python train.py --n_kv_head=3 --head_dim=32 --attn_scale=0.177 --bias="none" --init_std_o=0.0 --schedule="wsd" --doc_mask=true --steps=4844
Each number is 128 + 24 x the weight over its row's rms, rounded and kept within 0 to 255. Layers, rows and columns count from 0. Numbers have three digits each. The size before them is the row's rms in percent of the matrix's.

# layer 14 MLP down, 96x384, rms 0.167, rows 0-95, columns 192-239
103:124128099167149110130155179146116111144123155142133120154109098081125144121159121127092168108130114117127145085105114110120150103113142119118139
097:112126173179096112097118100135100121137150176137152088126152080133112155103149129167123171099150124163123122150127100115081154129139121130123124
105:108092098109115082126174158119092130161121156144101126075140113147092100119134124117165164123178144141115149104123132078183152117103121098130128
108:163144109121154140122165150122139132143132128159081146099127132119097138173133124124106116114140102114124139090086131125116154147127118129127137
100:174115139140179136112169172126182112155141084130123148128122106119088119135146116108118128118067121134134099132092127160160097113139122100137119
109:157122161150151154112094117138136124160144114146123141144152073123178131162162113160108106121186157120167105151139161187130119126160126187150170
096:089141153095122113141144122172095133117130064168119136151153134127143152140127126108126159086147122153132148169118158178146113127102128132130127
103:152096143167162135123109137094172152128092157076136120143153131131095144094129164082129093181137108151123154065159123146134121127132125169116137
098:122116127077067070077147143119114122138115130106107108113140134132108159125094157119122137152090131098163114123143101124139141103114146098123122
090:118133136108141111107127148108127165108117167110121148124119114156153111143126111137133172167159118139140118149139119133117124126164141153165124
110:162116148154153136128158101129138086127109148152137136109133137155129110145116122109145123107150166134139139154123146046109142142094115170139103
099:130109136157117171119145140165118152102170099124145131109096158117145097112113132136109095132122097107138117101115176152186135123103115147169134
096:119133128160130118100126124071163143145135156129139120147146149084110146146132181124174207096066144149107147141121106123123137112121097135144109
103:082138160153152120130159113077138139181133111099129141136133118127130144121114134145113120109103118126130097103168121088149158122089116134137117
097:151130095145125170107101132103141142146137117067148123155111151117084119156096122137144143138131139137128122146133151116140124107138100113145119
094:149144103142159159102149164149117161136155145162117127119116099119105073115115117112140155104122144123085117135131111154148136141103107137076120
100:134149143175193115104141177104175138149140151155146128126149137168158125157124143097124122148135171143158149079133149107170121129136102168140125
095:194138134147084109126130147117109126139097155109143134167146141146145094100156129144148138125167119175135097123123136129149126122165147116137135
098:112080130160125112142118136109090088087154144125124131104137141138127128078139119146104137121144151120117134169158149132108109118135114159128140
096:143116143127127133174095146113136129100124106173142117120108111116110096134142119134132162116099102111149142083146092133113112134121153075124100
103:136124136103146130135165126132141148163113166100114128132125103138153131148115148104116178086136107148110151100130076139092146124160125139116105
093:166156132069086145112087101153126137095107114135109152156118082138101142148178124132130119084163176127074142082137117108115156143119115157130136
091:157151115143130182126144145131141127106075117159114082116099121170126132148146156144144136163138121148112141177095094100130122148106168115145111
107:093155135130108089150109099103138151101160151105131117152141102143146139124102105156122082148112163161155140156145111137096107145095153129102176
103:071139122096112131094116105104128107160152159045145118144140132125112087133110167124141115143124147161126153079144141145144114111139138107140078
098:125121184071134138110196127150126128087130127114139130141140158110114147100110114121128143147125124149113112147130145130159130148117155128118097
091:144148133083135126145134139143144136092153067159124130124108160102132091081122097139090120099141166121123182142126094129069133096129096147118115
097:208122137150128104106150105175129144131141131176125115101103117096139151146151124123131183162132099152138115163131125149127137118126142120166137
099:147128131116127103109142109122125156148089094086173142110126143180123101134122115125137112138120158088138126156138101139114101120164153120112115
098:132095116148097098122130137138092106138147149073093101091118110128130110164147154086123111116160108064131170084140163123131162095133132143107117
108:170131149160176134163136133118104151121145119168124132112116155128134129096128095107131148138119187127148191124116135104117142107085141108124131
097:120115116137142121127132134116146108107116102192146174112105121127095128135120089132119110138111146131129088157107153159135107121137158134118150
098:104151090145165134113113121158126142112160120142149149130138132161183122126120150143107130139129146160132074090151172080164139123130174129123114
098:126128153175128148172129108151134136112087100135124144135092152116168102153127132170119139126115109149149164097104155138140139122102149115102187
097:087127189121143067166128191097094119105106122171118135097144143104116111141147128097115129148124090122132089181136139122141123107132092117068116
096:152158155137120140164105120120125112134093139141119147153146112126140123144128148133155092173129113152143111150162088131108096146181143145111150
100:113112150147108106147137142119143140124125102169152146126126083158130146179115109120180136109094100071146123078150124171080157126148125118101138
099:135112127112095102123097136169094117097107173133111119100113143137123157129136119105145168169154118127137108159144097138182142090118168091133125
089:113143107108127130133145120132124135121126130093106169157155138138120115124173157122118163139159087165083160118133145157154151130122070115103098
104:100096131127099139088149075140151099138133102141154131110101107118130126085127125088112083120098131122104096204165138145150143134161137147110113
107:119129085116124164105157081101104140150175117075161140135142153174168144148142140102112143118053137138153169162148180118105136127107126146146148
105:100122144120097112115078135128143127120123116123113156109139126148148143120111118172112094122135102096110137152139153145160095122115139164128122
094:100120147156122140105112118083089151130129132132129117083127129083135137107153121152124121142123085114119130076141125106113134138134132086097141
106:097142106155120140115102164124147125122133128155138087099139097118106136113142081074142160116077134116096147155102115081125106163137086133134133
105:077134094103138110118127117091141110159165118132114116099133144063112141152129123120089126083094087123095099158107125138134148133123120103134144
101:148132105161098134133130121129121104159089131133140105130148134109110123099083115116161143158152130099107122106076112133155133142133105132098115
099:103140084095160098133139142157139141160119177109132162129143111105140105130122125112109106141110113155129128173140156134153128106120122156159138
103:102146126078073100137132125102151083092130145120140088152104172129147115128098141099124079147122119051182141120075146119128166088112133133103150
098:138130158122159128140137096143122107098120134113140111113123156087106165134112128160149131087185135115170099065165100137104136116149139086142148
096:137113116118103151160137162118112113089128107118174146126121152140131126146163168147114091177104158123111118125088105122144133134095125113121163
093:112144101137106181135110123140157164106142145141117108133134101128142172136128164131145117165106111161155124139109099103129103145121124122111136
089:167140116135123143121119133153115099115150121089153082129155119087154075110143143145160157113116154113134151120126093131158118148091128146154121
106:132132098134130092122116113092124125078098122102121101117114137120111123091134112120116107129129133133130100133077104120134143097089109130119119
114:111184146138137109114075100099137135120094182149117117125129082100121100109159108135171103111136113183111106119143123133095116129110120125145103
102:127116143080137169148124078106155137111113102137108208136106113148143150124069142152130131070113126140099100123110140084132122152163132155069138
103:142115138096136133145113156156120160110143148168116094119136144119116118136127133108117109152191111123116110124144117141163115124150108141158117
100:097171122100117081137111100156130105139151120130158131158112102120123147122095121141149110174117089103129119109111108128056113104124177122144126
098:113125144115127082132117108174121119120136126124121093082126106110149095111131070123098114130119142148137159125143085145111150164120169130157129
091:171133125095127121078124147162104088127139127121126119133147083112113164119108131103116141140076088139117088187130150097103119122125138139136117
101:135099135196122101094143100109102107104078154115155138124111145133119091186158130145145142098128126116150107132139143195101142118115097121142096
103:105150102172112086115083112087127156112127141103121076160147092123127121198106147112149135164159176132128149124119131078170139128079108128152131
106:142128127083124115174147178158146138139129129120088139129119130139158109071107149165126115107104130137103148093135120164150139153184138116119152
102:171081115130142118131124135144122115175152115076136139113102161174131133109106145125093161141114140109127120143128112109142123118151165132124081
103:153117144088104118174132112130137081149137078161140082113114150118145147128115087116097118119163126123102133124132151153106125117142130130138137
108:124102140104100160128157168151135122173165130162110118146131189159137164192121141140137147136086139091122098106125140150093141135198139116101148
105:119160119130127135140179133107115133108130096141071123152141144154141095146155080130125141125116114111121111120140084138141095170113110119097125
100:120135144110112111143111129117120114147089068124088122142113125120137126125117102122140153143163177152125154189150113103116135143149128132128116
099:104116099104092132138152119107131155135121154120155104136144129117113130140138109103133149123178144108107147108148114119120094151201129090169166
106:117118105164116161111120102126093146145132152102160117134088111161129145124139149153100084104086120125160098142109161145166119132111148139115160
097:137142130128125131140111129116116113151096135156130117134163124121112141188101101139145148134130111126129131147151130127159118127134103142156118
103:144136119135120162139110097132112134129150109101128126158113168042146153103169098157162107123090150104108178163127159138140108133140125088102157
098:091125162139123215128112116127102128127109173062119134137151084170102142153099099125134142144147109113125085104125110128096102176158135133113110
105:126126141149143127117085130165112160145156135149118126105127150153142088132156177149109106106064120134112123133170109153106154131121137115163129
095:100105129105170212168131087130124112114145134131103164128082144201128137103121116145137108170135094166123118114121152068120134127148142124156121
099:175097110107126094092181157110117137104183139119121128120131129132105099173112099116098143147111139091147103138126112147133132121070142130175110
091:147132124161188127118125161136123148116091127107124114170153100172119131093161105146154095097126128132115118161131109134133098157118085168082112
104:127145144110095109096103173108125161132123114155095140107137135092096162117129140153124057148085106144106133147135141092126124160120136127143115
101:164141134148128131129140127109149131150167122143114100097130096116165140114128157156123125105179123109159167166098097145173120140154124119120094
104:147157090097096149123113122136122110079165101136129164149118133134147154109098088144117138136141124135160132134134083145078104138143144120121079
096:131114116148157137162115084130141151132145125137140165159111176118099126118123149133152087125157137088164136099118138100114127152108151119150138
090:140113118121138146174158103145140132118092083080094131123099102124101173163183101130153167132147120126137089108158089134122124127147126116108125
112:110141131117123106112139130088119100127173118136164144129092099137144115121114110096127135117149125108113118130146174134084135095190131158123124
106:090138106161143124149174093154138189152102141151158177165134131141121151091067121125143129120080136143108130096114154094119088148076091160124146
098:140117122116118124127143190118121135124113182105133147147139152082130119105106120134099141116151155145160157129106149140176135130119110131089131
098:151135110103167132121081145165145129131061104122100132152141091151104118161140157113126161092152117125134092103106128111145108168112131158097148
097:117138159109115089123081147165132109124130142163093104111137148126109122099117147124118110071150145147119134135139142107058136097121113127127126
094:158128120130134160137109150097135131170094153154120115138138159157122112110143107105122117140117116128136116110160126149116092128102147098156136
098:089147133143129164170148102099129133136149118134132147137128167129156110092118115149105151184120137161100110154091163123136161138175131114144127
088:137115163164069099126077121127126097097124128123142141131125113110150095102163150106158155129144149156168142164153111153127167121080135095135145
097:093098109172152140157165137157142099115095170103109142102127147118136117153160137146148103115132178125111162153140133125115149095158118119137126
101:136146119099149110108087105105098120107106102114090113113133202112109135131120134129111124118136138123171127080070144117091121097102083099180146
099:105125129149147149132132109158147139130115154152117128150139137120124143079133116136131076145122120122102145100114113128107098152141125104133104
098:102136119128118175118089138133156127157153091146167137123124122102148143127112176126085129121109086119111151090089130101147100125154135094132149
098:092115129115132151154178149150116127184124093106121133166166132117125156121115157131116160141182112148119117130153170144173126143108141146123140
105:126140150071147116131094123143135117095131118133131111112135182098115181104086145107118074131145142111102140152108140174149122137111095139146157
103:152104084108131093118128093144156099118159146124184106140134061191138143147161178135169110128142116101127112113135142133090152118132097128088114